{"n_layer": 14, "d_model": 320, "n_head": 5, "n_kv_head": 1, "head_dim": 64, "d_mlp": 1280, "vocab_size": 23529, "activation": "gelu", "norm": "layernorm", "norm_place": "pre", "norm_eps": 1e-05, "positions": "learned", "qk_norm": true, "attn_scale": 0.125, "bias": "none", "tie_embeddings": true, "parallel_block": false, "init": "trunc", "init_std_qkv": 0.0231, "init_std_o": 0.00437, "init_std_up": 0.0231, "init_std_down": 0.00218, "optimizer": "soap_variant", "lr": 0.00394, "beta1": 0.95, "beta2": 0.99, "weight_decay": 0.12, "lr_head": 0.0144, "warmup_steps": 109, "schedule": "wsd", "decay_fraction": 0.775, "decay_shape": "linear", "final_lr_fraction": 0.0, "batch_tokens": 131072, "seq_len": 512, "doc_mask": true, "train_tokens": 459200000, "steps": 3504, "dataset": "wikipedia_en"}
Each number is 50 + 10 x the weight over its row's rms, rounded and kept within 0 to 99. Layers, rows and columns count from 0. The size before them is the row's rms in percent of the matrix's.

# layer 4 MLP down (transposed), 1280x320, rms 0.0985, rows 1104-1147, columns 160-239
094:42 66 41 61 52 49 59 54 48 50 40 62 65 41 54 36 56 40 51 34 36 54 48 49 42 50 48 39 57 35 55 37 52 48 49 50 49 45 56 50 58 41 45 66 41 56 50 53 67 45 38 39 45 49 48 55 59 57 26 69 50 59 52 35 53 50 42 45 52 47 40 47 48 72 66 69 45 54 42 61
107:62 44 50 45 55 41 58 48 47 39 37 41 30 49 53 63 51 48 57 49 48 58 49 69 37 46 46 46 44 51 51 45 53 38 63 41 43 45 36 30 59 61 51 48 63 45 57 47 42 46 39 25 43 45 69 39 48 59 60 44 49 59 60 61 45 52 48 28 32 58 59 42 58 31 60 60 56 57 60 33
096:50 37 43 42 31 63 37 60 51 48 52 47 39 51 52 52 51 49 63 49 46 46 56 45 48 51 43 58 79 45 63 50 61 57 58 39 34 34 49 27 43 58 51 51 42 44 50 54 52 55 45 55 60 55 57 42 32 60 38 51 63 58 56 56 61 38 58 58 59 44 62 47 55 54 37 41 44 42 41 54
096:52 51 37 62 57 51 43 53 57 46 37 62 51 42 65 39 57 66 66 36 38 48 34 47 43 46 33 45 56 45 53 61 75 66 47 55 48 65 63 45 33 59 57 39 50 60 65 32 54 36 57 61 55 46 59 44 37 39 51 43 61 55 51 55 49 28 31 51 65 45 62 42 40 44 42 50 38 49 51 49
097:42 35 52 59 60 65 32 51 52 41 45 32 72 42 60 60 61 64 47 55 62 51 71 59 56 60 51 64 52 32 41 40 30 49 39 37 55 52 44 62 38 56 50 43 69 39 37 46 52 63 28 58 63 56 38 36 43 50 50 52 53 53 45 36 47 38 54 56 40 43 47 46 44 57 64 46 66 58 64 34
095:41 56 55 60 45 77 60 63 46 16 47 63 49 39 46 71 57 55 45 38 68 46 57 42 38 49 47 58 57 38 34 50 61 60 76 39 52 49 43 46 51 45 48 50 64 29 53 46 43 48 60 38 52 51 51 49 38 58 44 44 49 53 57 55 62 72 51 32 64 44 50 50 66 51 42 61 59 56 53 35
095:56 53 42 53 44 44 63 24 58 47 55 51 54 62 52 42 52 47 55 48 46 67 44 59 42 54 45 56 54 56 49 60 51 46 36 53 56 51 63 44 48 44 55 55 60 38 58 70 45 37 62 46 39 47 43 63 48 32 58 47 44 57 56 51 38 52 43 57 60 38 45 61 50 59 44 54 60 51 46 51
103:78 41 41 46 34 41 53 46 57 54 34 50 44 40 47 53 41 68 49 68 53 46 42 52 61 43 50 44 57 41 66 54 30 56 48 52 39 50 62 69 67 35 47 51 35 66 62 60 64 61 52 53 42 39 71 73 60 59 43 50 52 46 61 63 56 72 55 52 63 60 37 36 41 55 63 44 44 48 67 45
102:37 47 43 46 73 63 43 54 55 51 55 52 63 74 39 56 70 63 60 55 66 53 28 61 61 43 59 38 46 51 38 42 64 39 47 50 48 19 58 59 60 60 54 46 61 52 42 49 47 67 46 42 62 73 51 49 47 37 42 44 55 36 48 58 44 48 37 41 55 39 51 44 48 56 24 40 53 43 55 67
108:66 62 41 40 52 37 50 59 68 44 46 50 40 48 45 36 36 60 47 47 59 61 26 31 51 53 53 36 50 59 47 54 53 53 43 53 43 36 38 65 64 40 44 42 57 65 33 59 15 44 56 42 64 43 50 70 52 43 51 59 44 52 85 44 48 38 60 57 52 48 36 37 71 54 54 57 46 71 58 51
097:68 57 53 60 45 61 58 42 61 55 54 49 50 50 39 44 30 51 28 43 43 60 57 55 45 55 57 54 42 56 47 61 41 65 52 53 51 36 49 56 50 62 49 42 48 42 68 52 45 68 50 58 55 42 45 45 36 43 55 53 45 49 58 57 64 36 57 49 46 56 50 47 53 58 58 44 32 58 42 48
099:60 56 43 51 61 41 66 41 60 62 62 63 43 46 38 44 48 50 63 66 44 56 24 61 47 30 53 62 50 54 63 50 66 44 49 61 40 49 35 44 51 50 45 66 58 47 66 52 66 51 39 43 31 61 39 41 46 63 67 40 64 50 34 50 53 55 45 39 35 50 52 51 38 52 56 56 53 51 51 73
099:60 43 46 53 44 70 55 79 66 52 30 29 61 48 46 74 54 71 49 48 47 36 40 34 44 40 47 60 59 49 27 59 59 41 40 50 54 57 61 40 50 56 62 32 53 44 48 50 41 80 43 35 46 63 46 47 28 60 54 46 37 30 52 54 46 56 56 45 34 44 53 61 63 38 47 53 54 56 42 69
094:44 48 50 77 49 68 55 39 56 37 45 45 52 55 69 40 52 51 42 66 49 72 37 49 51 57 59 61 34 63 59 49 56 46 60 34 48 47 44 36 60 49 41 54 50 48 53 45 57 59 53 72 49 46 53 47 57 54 47 63 55 29 44 40 58 43 33 44 45 48 51 53 46 35 37 39 64 53 58 53
103:58 49 53 55 42 36 50 45 45 56 39 53 53 46 50 37 55 58 51 58 61 45 47 62 51 51 54 48 58 65 49 53 62 40 47 64 40 48 46 53 68 60 48 50 63 39 65 36 49 67 57 53 66 49 55 71 49 43 48 50 57 39 35 44 76 58 49 61 36 43 56 48 52 52 53 45 49 52 53 39
090:30 25 48 57 48 39 62 51 29 51 40 54 40 47 48 57 64 45 54 49 46 53 56 47 66 48 53 54 62 32 42 37 59 52 52 44 54 38 44 60 33 29 20 48 39 56 49 53 52 56 64 47 49 52 52 73 56 47 31 43 37 46 59 64 42 42 52 54 47 63 42 52 47 56 52 46 71 50 51 55
091:40 39 37 39 43 61 56 50 60 50 49 48 56 63 44 47 51 59 34 60 61 55 59 52 43 51 65 55 46 67 55 47 59 44 59 54 56 68 54 47 50 52 59 53 33 65 65 38 54 53 29 39 58 48 47 50 53 51 68 26 48 54 49 54 49 29 45 53 34 65 50 55 50 57 47 42 48 63 43 48
100:45 46 66 57 43 57 28 52 44 44 30 37 47 61 58 49 46 18 41 58 44 38 54 64 39 58 40 49 62 46 29 74 62 50 56 51 40 58 62 51 39 51 46 39 65 56 33 57 56 48 46 69 57 50 66 28 51 57 58 54 49 55 50 43 51 38 47 56 59 57 62 47 72 57 56 43 47 44 46 27
096:59 40 65 57 43 45 44 51 32 58 50 47 37 44 57 56 60 54 51 56 53 79 46 43 42 40 64 63 60 48 49 57 57 40 37 59 48 54 35 27 52 60 64 61 51 48 38 64 45 20 30 50 55 35 40 60 46 38 62 36 52 55 54 41 64 56 40 53 53 51 33 51 46 54 40 59 54 61 53 45
097:54 46 43 51 32 57 48 49 57 36 42 49 40 55 65 49 41 41 31 49 50 63 46 56 40 49 51 47 49 67 48 59 44 60 57 40 45 30 63 47 65 52 50 49 41 58 44 51 52 44 32 59 48 60 46 52 57 59 49 43 45 52 43 46 47 63 33 37 38 52 43 56 51 71 58 40 52 30 49 41
099:43 67 62 52 41 35 46 49 52 42 65 51 54 47 53 64 55 52 40 60 42 42 36 48 54 64 44 34 49 56 53 48 43 42 54 49 65 54 50 64 65 80 43 52 37 41 54 53 54 28 64 56 54 53 62 56 45 48 35 65 46 42 34 50 44 51 51 74 61 52 59 44 41 47 75 47 45 49 58 50
106:41 69 51 54 42 34 57 61 77 60 35 41 37 70 60 46 41 50 50 54 61 41 53 50 38 57 34 30 60 48 53 50 45 36 53 56 69 42 45 51 63 45 32 51 44 58 58 41 29 47 39 53 51 59 43 32 44 51 51 37 35 59 57 53 50 61 41 46 42 59 34 37 43 36 51 38 59 44 44 33
100:39 45 63 52 54 54 54 47 52 48 38 49 42 56 36 42 54 42 47 39 50 47 52 51 37 60 49 62 57 52 62 48 38 68 30 65 52 40 63 49 53 65 49 67 54 51 59 45 39 54 57 48 51 44 60 46 63 42 67 48 48 62 72 48 52 46 52 41 60 40 67 62 52 50 42 71 40 34 30 50
097:46 59 42 47 65 57 47 59 30 50 35 56 66 43 37 46 56 48 57 65 42 49 44 59 54 55 49 36 48 44 54 73 44 60 53 66 48 47 52 32 47 49 45 49 30 64 43 48 54 45 53 36 61 38 46 58 55 26 56 55 66 57 60 58 53 45 37 74 57 58 40 65 41 53 53 58 34 39 60 65
096:59 52 37 44 51 63 46 55 52 47 55 56 58 48 40 38 39 65 45 46 55 47 49 55 60 62 54 55 46 73 47 48 57 45 41 69 43 62 43 61 32 46 34 53 42 26 39 37 46 52 53 61 34 56 48 50 47 48 76 49 59 43 63 54 53 37 53 48 57 65 38 52 64 56 54 45 47 49 51 52
106:45 43 40 55 66 44 50 53 34 51 37 49 54 49 52 49 44 51 41 37 58 52 43 36 18 59 38 48 53 69 57 49 66 61 33 70 48 42 74 46 65 57 25 64 55 67 52 59 58 63 42 50 32 49 32 53 54 47 62 47 63 75 65 48 59 63 45 61 57 45 56 54 43 53 43 50 57 50 40 41
098:48 32 54 48 49 30 38 47 49 53 40 57 65 47 49 54 47 32 56 26 44 58 42 53 55 61 55 50 42 55 36 51 57 37 63 40 55 37 44 45 45 64 51 45 56 35 52 40 43 45 49 50 43 48 63 38 62 42 58 56 45 33 62 63 57 60 47 50 46 43 49 56 58 35 42 65 50 29 59 48
105:31 49 52 64 50 52 52 54 51 29 68 66 39 63 60 68 49 59 48 60 50 53 70 48 68 51 47 66 61 40 44 46 43 45 57 38 53 46 60 37 34 26 53 54 49 30 49 55 35 71 69 50 51 43 56 63 24 34 63 55 42 38 42 53 39 35 44 48 53 53 39 42 48 54 34 29 30 33 53 73
088:43 52 42 55 70 48 51 55 37 43 54 49 41 53 57 68 48 60 42 31 60 45 56 53 48 55 56 55 56 57 54 52 34 59 65 43 66 45 58 48 61 52 55 49 64 45 52 48 43 53 49 57 51 38 49 62 61 52 41 61 72 61 29 44 46 54 50 47 45 41 56 46 55 38 52 45 59 54 40 35
107:54 69 44 73 49 57 32 53 58 36 44 42 58 56 48 58 46 47 40 50 57 47 38 51 60 53 56 42 62 58 51 50 55 31 55 55 37 44 53 71 44 45 35 54 55 62 44 50 63 52 42 38 55 63 51 58 63 25 55 57 58 58 74 62 53 51 46 44 39 48 31 45 63 49 60 59 47 54 45 43
092:58 68 67 39 55 63 74 53 45 15 53 39 44 32 52 51 35 38 39 28 60 57 37 48 41 29 50 54 45 53 58 59 49 45 66 51 55 42 58 64 63 41 63 53 34 45 46 60 55 48 55 49 45 62 66 69 47 37 36 61 43 39 57 61 45 39 57 46 55 46 39 37 41 52 56 51 57 54 62 53
111:52 65 60 39 27 46 51 54 42 45 57 60 56 47 55 48 41 38 54 31 56 40 49 15 51 38 49 57 50 47 61 58 50 67 44 37 51 52 61 45 67 38 51 52 43 36 45 45 54 62 53 54 44 59 49 49 60 58 52 75 42 49 64 59 37 53 69 46 55 58 51 57 69 42 43 61 33 34 63 58
097:45 36 44 51 52 50 59 43 47 42 57 36 51 75 50 32 66 56 66 51 27 55 49 40 30 65 55 46 46 42 61 48 34 71 55 60 33 55 58 50 40 38 46 42 45 42 57 54 57 50 56 48 36 38 65 31 32 45 42 31 54 68 40 61 43 35 39 49 48 44 46 43 41 70 45 40 49 57 58 52
094:51 49 48 56 55 49 58 45 29 37 58 50 51 54 49 47 48 64 53 28 47 59 45 69 42 49 39 29 45 54 35 48 39 60 58 62 49 45 44 48 49 33 42 56 51 52 55 61 55 52 53 51 50 46 62 54 35 42 60 60 48 42 55 52 49 57 83 64 56 54 61 66 58 54 55 51 40 54 57 40
098:45 56 47 37 57 57 35 64 54 40 52 39 45 53 31 53 67 36 35 41 51 50 38 53 53 50 59 55 40 54 67 33 43 60 61 58 69 67 54 40 51 35 55 47 67 36 45 42 49 42 63 54 67 49 40 48 32 50 32 42 37 29 31 57 43 57 38 45 50 70 72 59 50 44 36 58 28 63 56 47
095:32 56 40 43 61 49 55 30 51 58 62 55 41 46 82 53 47 58 56 44 42 48 56 46 42 51 51 53 51 55 64 57 33 55 50 59 57 47 54 64 58 54 62 52 29 31 54 50 54 51 49 57 70 41 55 49 59 52 31 49 40 68 37 46 38 52 24 51 60 43 61 53 45 57 71 58 52 63 47 61
093:50 52 55 49 42 43 64 43 48 39 52 59 46 50 45 45 57 43 48 49 28 63 37 51 46 61 46 47 47 69 36 57 49 59 43 52 66 67 51 64 52 64 38 45 79 44 38 43 59 35 57 44 38 52 35 45 51 19 61 52 55 58 46 51 62 61 47 76 45 61 34 47 55 60 49 54 46 41 57 55
103:57 50 48 51 42 59 32 54 56 71 27 64 49 64 53 49 48 53 46 57 38 58 58 44 51 69 49 50 51 50 37 36 57 43 55 40 34 43 40 44 51 63 64 41 54 45 46 46 46 44 49 36 33 43 35 33 58 54 63 47 59 71 67 50 52 51 40 60 56 62 56 61 42 63 46 47 44 50 63 46
096:53 43 38 61 38 51 45 57 52 40 66 70 35 70 40 41 36 62 53 27 39 43 41 47 55 28 56 53 59 35 64 46 56 50 45 41 50 54 29 44 46 42 52 49 44 54 63 61 33 49 54 51 53 31 67 45 57 49 43 57 43 52 54 58 45 37 43 38 54 39 59 54 74 46 53 57 40 44 33 55
098:64 58 52 40 35 45 51 44 23 59 45 38 37 64 57 45 48 57 43 58 55 51 34 48 37 47 45 60 45 64 39 52 41 73 42 36 49 46 25 55 47 59 45 35 60 61 52 55 44 49 41 32 43 53 56 66 51 52 59 51 38 44 59 51 36 42 52 50 58 46 32 65 41 58 45 55 33 56 33 47
095:53 55 27 47 41 41 38 53 48 45 37 50 43 39 52 56 38 63 47 69 51 59 40 47 50 30 37 28 48 45 64 32 64 62 41 48 50 49 45 51 61 37 42 42 41 47 54 57 61 51 73 53 51 35 41 68 49 54 48 35 37 66 56 55 57 47 47 64 30 44 71 63 53 49 37 50 54 46 43 60
088:37 54 63 62 53 49 48 58 51 35 62 28 61 43 51 49 49 45 49 63 60 50 62 43 58 53 40 48 70 29 61 58 49 69 42 48 61 52 61 33 54 56 29 59 48 41 46 68 47 49 62 55 48 33 49 49 60 41 42 46 58 35 69 48 55 50 65 51 54 48 46 57 66 71 33 59 38 48 67 51
097:52 48 63 54 54 56 46 39 51 52 48 46 70 74 80 38 55 56 48 63 58 45 54 42 52 53 45 63 40 61 73 34 50 58 48 41 47 54 48 49 41 54 41 52 42 43 50 35 64 53 51 44 25 54 46 38 25 39 53 53 41 44 34 46 41 61 60 40 57 49 53 38 28 61 52 45 70 56 67 61
112:39 56 49 33 46 57 39 42 55 47 40 56 48 62 48 56 47 53 43 41 47 59 42 37 37 30 48 41 44 49 45 27 57 41 42 55 53 52 46 43 62 58 44 51 55 43 38 45 54 54 33 57 45 37 52 57 56 55 52 46 59 64 54 59 52 57 61 38 33 48 59 37 61 67 54 36 54 59 51 43
# layer 4 MLP up, 1280x320, rms 0.11, rows 1105-1148, columns 160-239
107:40 64 65 39 53 62 57 71 66 47 33 50 44 58 45 39 45 30 38 64 31 61 53 48 52 50 62 41 42 37 54 44 61 69 44 59 60 47 39 54 39 46 38 62 61 38 52 39 46 47 56 46 49 53 39 39 52 34 70 63 46 49 72 45 63 47 48 53 42 43 59 46 50 53 54 43 48 48 74 57
098:56 71 54 46 44 55 42 32 47 49 33 67 53 49 53 52 53 36 60 55 51 56 44 36 59 44 36 57 62 61 52 60 44 47 47 40 53 57 45 52 38 57 79 58 48 53 74 54 51 56 53 62 41 67 57 59 76 41 49 48 39 48 38 40 49 40 54 57 59 65 65 37 57 27 62 44 60 44 49 42
099:63 42 70 36 45 64 55 62 54 26 52 63 48 53 44 53 37 57 56 51 71 51 37 53 52 50 51 53 44 66 60 52 66 45 47 54 54 39 36 39 49 50 39 44 39 63 47 48 57 54 58 53 27 42 55 46 44 46 47 43 55 32 58 50 61 47 34 62 60 34 54 48 62 42 29 65 50 43 49 40
112:62 51 52 54 41 21 51 68 73 70 54 57 58 66 53 57 51 55 43 38 50 44 63 56 42 63 71 45 34 54 34 39 57 39 55 52 50 42 28 42 45 43 59 44 35 47 57 47 41 29 49 31 52 40 50 46 46 47 38 47 52 45 46 59 47 40 51 50 69 53 51 53 46 39 60 67 45 59 44 42
096:61 65 43 49 46 63 42 38 60 61 51 49 45 55 38 60 22 52 59 60 51 50 46 69 32 32 57 47 35 47 37 41 49 42 47 54 50 22 32 57 46 37 58 32 60 62 38 63 55 56 50 50 42 49 51 50 73 54 54 56 49 58 49 47 36 61 44 53 48 69 47 35 56 52 40 51 43 57 56 56
105:41 46 41 43 37 53 38 70 56 40 52 66 60 58 43 51 26 67 38 56 48 50 37 64 43 55 42 46 55 54 24 44 70 48 59 42 65 30 35 62 35 44 43 52 39 60 55 58 65 48 57 43 44 54 61 47 43 57 53 38 49 52 44 36 52 50 50 59 60 62 62 43 51 59 49 41 29 55 47 61
099:40 59 51 52 66 54 52 44 57 64 59 44 63 54 37 49 66 50 61 41 37 31 45 57 37 62 46 36 55 55 34 51 53 41 60 52 39 70 54 59 41 56 48 51 40 59 52 50 47 69 50 59 56 30 38 52 75 70 55 55 40 46 51 33 55 49 48 49 72 52 58 38 36 42 50 57 31 38 33 53
097:41 43 46 45 48 59 45 52 43 66 47 61 69 47 52 57 60 32 49 56 42 49 57 57 69 61 44 48 26 44 51 55 58 50 68 59 53 42 53 52 34 60 56 46 41 55 43 48 45 42 47 54 43 41 49 49 57 57 47 55 44 46 46 43 64 47 34 47 48 42 33 43 50 42 43 44 45 39 54 54
096:39 47 40 56 55 35 52 41 60 51 62 61 57 55 55 44 69 57 58 58 39 31 73 53 50 55 62 59 39 30 52 42 60 45 43 41 49 57 66 50 52 58 34 43 55 35 49 47 73 62 62 48 45 58 44 54 41 40 34 47 74 47 60 60 52 44 53 42 59 66 43 59 41 39 59 40 55 48 59 64
099:41 44 30 29 47 60 37 54 40 67 57 57 35 37 59 49 51 67 53 32 44 55 46 64 54 44 49 60 72 64 59 47 62 40 44 48 40 52 58 46 43 41 55 38 50 71 38 61 58 59 46 67 65 46 52 53 50 57 45 60 54 39 43 54 50 50 47 53 48 68 47 43 45 44 45 56 45 54 66 49
106:64 45 49 59 65 37 50 42 56 53 18 68 54 58 52 59 50 44 57 66 53 33 61 51 41 35 58 53 40 62 41 31 44 35 47 68 51 46 58 38 54 48 64 49 71 52 48 47 50 44 49 40 47 49 41 46 52 48 29 49 39 31 47 47 37 48 47 51 39 61 41 43 52 66 61 43 48 55 45 54
095:65 58 61 50 53 55 43 42 44 52 49 65 62 45 41 52 41 39 51 31 56 52 52 46 57 68 39 38 48 53 41 45 58 66 46 59 68 42 45 44 44 43 53 50 46 42 50 43 38 56 63 44 54 47 44 41 56 49 48 69 74 54 55 48 41 37 61 53 47 42 59 70 45 68 60 58 28 57 66 55
091:56 49 35 55 50 31 46 42 36 63 79 54 29 48 51 40 49 27 34 48 42 58 40 59 50 55 21 67 44 48 61 49 55 58 48 40 49 58 43 66 35 70 38 68 52 57 49 47 64 42 53 36 61 46 46 46 73 55 49 46 55 37 45 40 52 42 56 40 66 54 39 61 48 46 63 50 43 47 61 74
101:52 42 52 54 39 50 57 55 31 46 71 39 55 50 49 41 41 69 63 54 48 49 45 49 55 38 34 49 58 46 37 52 59 42 25 63 47 50 48 44 20 58 42 38 60 52 73 46 55 48 62 55 53 51 47 36 53 42 60 56 55 64 48 49 36 51 59 38 51 53 54 53 51 52 48 52 58 53 38 57
094:55 68 34 52 56 61 24 29 63 52 55 55 63 40 62 65 34 47 56 56 40 55 46 39 39 47 58 40 29 51 51 31 62 33 49 46 66 55 48 34 52 68 57 39 50 46 59 38 58 54 26 51 55 35 50 37 41 52 52 39 42 52 58 53 58 54 60 55 51 30 42 52 42 61 48 63 41 41 46 66
094:57 68 47 54 59 43 54 57 46 63 44 57 50 48 44 58 47 64 49 51 52 48 47 41 48 46 49 41 45 57 42 60 61 45 50 51 53 56 35 51 49 49 36 51 51 55 49 46 43 44 50 40 63 40 48 50 52 57 42 44 52 44 66 32 29 55 60 48 40 49 45 47 50 59 50 45 33 48 76 59
111:54 75 53 52 39 43 48 46 53 48 79 62 53 40 44 46 45 48 57 61 50 48 37 50 39 41 51 37 37 57 51 65 58 44 64 52 40 53 30 43 54 46 39 63 74 59 51 38 56 47 50 63 63 51 53 46 35 47 61 77 68 52 39 47 46 44 60 55 44 46 42 48 47 43 42 34 50 35 51 33
101:35 50 55 49 40 52 34 62 41 74 49 68 51 49 57 39 54 49 37 45 48 40 54 40 31 32 57 58 65 51 66 57 37 54 60 63 35 58 32 43 43 49 55 49 42 66 57 58 60 47 51 32 52 47 46 49 34 55 56 47 51 33 36 68 54 58 72 62 37 41 54 47 56 62 59 38 49 49 41 47
093:55 36 68 62 53 45 34 44 41 49 60 56 39 65 44 44 44 46 36 38 36 53 43 41 59 60 59 51 43 53 58 54 57 47 57 55 62 67 66 48 39 33 52 66 57 53 65 52 59 51 45 48 64 56 50 72 46 64 61 42 40 57 65 70 56 43 50 51 50 56 55 64 60 49 58 63 49 52 54 56
091:45 51 46 57 50 42 47 53 44 72 57 42 62 48 50 57 48 67 49 35 51 52 58 36 53 32 51 48 44 60 53 62 37 69 54 37 64 44 74 42 42 45 43 54 46 43 63 65 46 77 43 35 55 40 55 55 57 52 52 44 36 37 50 54 49 51 57 33 43 53 40 33 45 65 59 41 59 65 36 48
098:56 32 51 53 39 39 50 32 67 51 46 41 50 40 63 43 64 55 39 34 45 55 49 49 52 40 62 52 38 45 51 50 46 50 43 68 45 55 56 62 51 66 50 49 41 65 52 65 63 71 59 53 48 67 34 56 43 44 36 34 52 39 74 63 56 49 26 48 39 50 30 56 69 39 41 50 48 50 55 48
096:34 46 59 49 61 61 62 55 45 43 48 45 58 39 51 38 45 53 46 59 46 49 40 47 44 40 53 34 54 44 44 59 51 44 43 38 45 38 38 63 47 54 47 39 41 44 59 35 54 43 35 46 40 50 43 70 49 50 19 58 35 52 72 52 43 34 53 39 51 68 40 53 51 70 60 55 53 55 31 46
092:57 53 49 59 50 56 53 69 68 50 53 58 43 59 41 46 34 55 59 47 33 62 58 54 54 41 54 47 33 67 52 45 53 43 42 66 34 62 52 51 43 47 48 63 47 46 63 54 57 56 40 37 59 48 45 44 37 70 57 46 49 49 35 54 31 47 60 51 34 34 49 62 36 33 62 52 38 55 48 45
103:48 70 53 44 50 37 55 51 56 62 53 46 44 44 54 47 46 39 64 53 62 49 39 47 71 44 49 48 48 41 39 38 57 48 61 52 61 35 75 60 54 41 39 53 51 62 54 37 71 62 37 54 70 54 57 35 44 63 40 51 60 41 58 52 37 60 43 52 27 47 66 30 50 58 43 51 55 49 52 56
108:40 28 41 35 30 56 39 46 56 51 24 45 43 39 48 50 38 57 50 55 66 44 55 47 31 46 29 58 50 62 47 47 30 55 49 46 22 62 51 62 54 37 57 39 40 52 37 43 50 48 28 67 59 59 31 50 38 64 54 41 57 57 54 68 58 55 48 39 54 45 43 44 42 50 62 55 48 51 43 50
093:37 51 48 62 30 50 54 58 24 45 56 35 54 58 54 38 37 54 38 55 52 48 41 52 65 50 33 48 42 47 49 38 72 59 57 50 62 48 57 46 52 59 56 52 50 49 48 32 61 36 48 47 49 44 47 44 62 45 70 55 37 52 44 40 40 61 64 61 50 63 40 53 50 56 35 38 47 41 56 40
109:39 32 70 65 46 46 46 56 51 62 52 49 49 62 49 59 52 38 49 62 38 49 60 73 58 43 53 47 70 44 59 54 50 54 52 55 50 53 52 51 67 53 43 60 61 60 51 54 49 55 53 32 52 49 53 46 48 54 71 65 46 38 64 68 42 36 29 55 55 41 51 63 47 49 50 53 61 49 57 51
101:49 55 57 62 50 49 57 60 55 58 58 58 34 54 57 47 58 37 70 38 52 47 45 56 40 76 62 60 42 46 44 73 55 57 50 50 55 59 55 48 44 56 51 52 39 52 42 53 65 35 56 48 56 55 58 60 44 54 43 46 51 52 74 48 63 43 48 60 52 52 47 61 39 40 52 43 50 55 53 65
096:57 61 31 51 62 61 62 55 48 42 36 59 58 49 53 53 63 50 50 59 52 42 62 59 62 44 50 68 51 58 39 42 55 43 57 56 35 44 59 54 76 65 56 48 52 40 67 42 66 55 54 58 20 65 64 39 72 43 41 49 57 44 56 48 43 57 35 57 35 49 34 63 52 51 53 45 48 68 55 49
092:54 56 34 56 43 36 39 22 56 77 38 42 42 54 39 40 47 52 41 49 55 57 55 60 58 33 58 40 64 64 32 65 41 54 53 58 55 66 33 63 30 52 59 50 53 30 59 55 43 53 69 51 64 43 45 45 42 52 39 45 57 52 51 37 59 35 47 63 45 36 52 39 40 45 59 77 44 54 50 38
109:47 53 30 45 43 52 69 43 52 47 49 39 59 24 62 52 22 40 61 42 69 58 47 59 50 45 51 51 48 54 42 61 59 61 63 47 54 47 48 71 41 35 63 42 42 65 45 62 66 43 48 62 53 59 41 50 53 48 63 48 54 47 49 40 54 62 43 65 52 42 33 50 55 56 49 46 44 52 46 47
095:57 53 55 40 61 52 39 44 65 49 44 55 49 56 33 48 48 44 46 36 53 40 53 60 38 61 69 45 70 49 49 61 63 55 47 69 42 47 58 38 49 55 48 55 66 49 51 42 61 80 45 52 50 45 53 47 64 36 55 41 61 53 50 42 51 59 60 49 69 35 46 52 57 43 67 61 49 40 60 41
094:60 60 36 57 42 41 60 31 46 50 44 44 68 58 40 43 40 45 52 57 54 43 64 46 50 49 55 56 29 53 50 49 49 36 34 56 40 51 43 46 68 35 55 33 61 44 68 53 54 46 44 41 37 33 40 44 46 42 49 44 51 44 56 33 41 43 48 41 51 60 53 47 31 54 53 65 34 58 56 41
097:63 68 23 45 58 57 50 48 58 40 36 51 62 39 48 46 40 61 49 57 45 68 55 61 34 56 38 53 47 75 57 59 69 51 55 41 40 51 49 59 47 56 46 67 39 67 44 54 52 39 47 45 55 56 37 41 48 37 47 40 56 44 43 44 48 57 61 54 49 58 44 39 58 41 48 50 43 45 49 59
103:52 23 60 71 45 54 40 53 56 63 45 43 65 59 37 56 69 40 58 58 42 62 56 60 47 49 53 40 59 48 43 33 42 52 66 45 56 67 57 32 57 39 57 57 54 60 42 35 22 45 38 51 44 43 40 31 38 54 43 66 67 46 67 55 59 56 58 55 54 59 41 72 56 49 32 54 51 43 56 59
097:49 45 58 44 51 43 56 46 44 38 50 47 47 42 56 50 46 49 41 46 46 46 25 56 41 49 57 50 55 43 52 46 48 54 56 60 43 43 40 46 55 43 50 47 34 41 61 56 49 52 48 32 56 29 59 41 38 46 34 62 56 48 65 54 70 52 59 45 33 57 38 39 58 51 30 40 50 42 38 45
087:50 59 52 54 44 59 49 45 40 54 37 45 65 56 54 39 45 42 31 44 54 48 48 68 45 60 48 47 62 42 38 44 36 44 65 63 57 55 67 35 34 45 47 72 51 67 51 45 54 51 44 60 41 38 56 51 61 66 49 34 53 71 41 65 49 67 63 57 41 43 57 51 59 62 51 43 60 57 52 39
105:58 39 46 64 44 59 53 48 39 37 58 51 41 54 55 49 52 51 41 38 56 54 51 34 48 48 55 69 43 40 54 38 43 43 46 49 33 33 53 43 45 50 47 36 59 42 42 27 62 51 43 61 55 51 60 39 63 48 60 40 65 48 54 48 60 61 44 61 43 54 45 38 49 53 48 46 55 57 47 44
089:41 59 59 60 62 45 59 50 45 56 78 36 57 36 57 68 63 50 47 40 52 49 42 42 26 42 55 39 52 54 50 37 54 54 53 42 49 52 48 47 37 43 40 51 48 45 69 42 38 48 46 47 43 48 48 35 47 47 56 59 48 43 52 46 42 35 51 66 56 62 42 46 63 64 43 41 50 55 46 47
109:33 66 51 54 64 47 55 44 56 55 71 35 57 70 58 59 55 54 52 63 36 36 38 60 37 61 42 59 47 31 61 46 46 59 48 43 54 56 60 64 46 63 57 56 36 51 46 44 52 35 40 42 54 82 65 39 54 60 72 46 50 48 52 55 51 53 64 40 50 49 46 48 55 53 53 30 38 53 52 55
095:57 47 38 57 67 56 58 57 38 52 48 53 39 47 45 57 36 56 72 46 70 53 56 51 57 53 62 47 21 38 57 43 49 47 41 57 45 45 42 51 64 43 53 28 43 39 50 44 55 55 42 55 52 58 54 50 43 50 51 41 65 39 43 51 51 59 33 58 47 32 64 61 57 32 42 46 55 57 43 43
093:47 54 57 45 44 39 57 54 63 48 30 29 61 57 31 54 40 30 50 62 54 62 49 43 57 27 55 53 33 48 49 33 50 38 34 52 29 50 36 63 44 68 57 41 43 62 38 51 56 59 49 58 64 61 58 36 39 38 54 56 50 46 56 61 42 41 48 37 31 52 26 43 58 55 59 53 38 38 52 63
103:57 37 50 33 55 49 45 43 60 54 65 52 40 40 46 55 50 38 25 39 31 46 27 56 49 53 61 54 58 53 41 49 62 41 39 66 43 52 58 48 50 24 39 51 47 48 43 43 53 53 31 46 46 42 46 47 57 45 47 44 60 61 40 48 50 61 58 36 40 32 45 60 66 51 60 75 52 54 66 46
100:51 34 36 42 71 69 52 56 51 59 53 49 60 45 58 49 46 56 21 47 62 57 61 59 38 50 59 57 55 66 62 48 58 52 48 46 26 43 46 41 31 49 48 45 47 69 50 63 42 41 51 47 52 43 44 64 60 59 39 58 41 50 53 44 47 73 56 43 51 66 49 57 59 36 42 41 45 67 41 30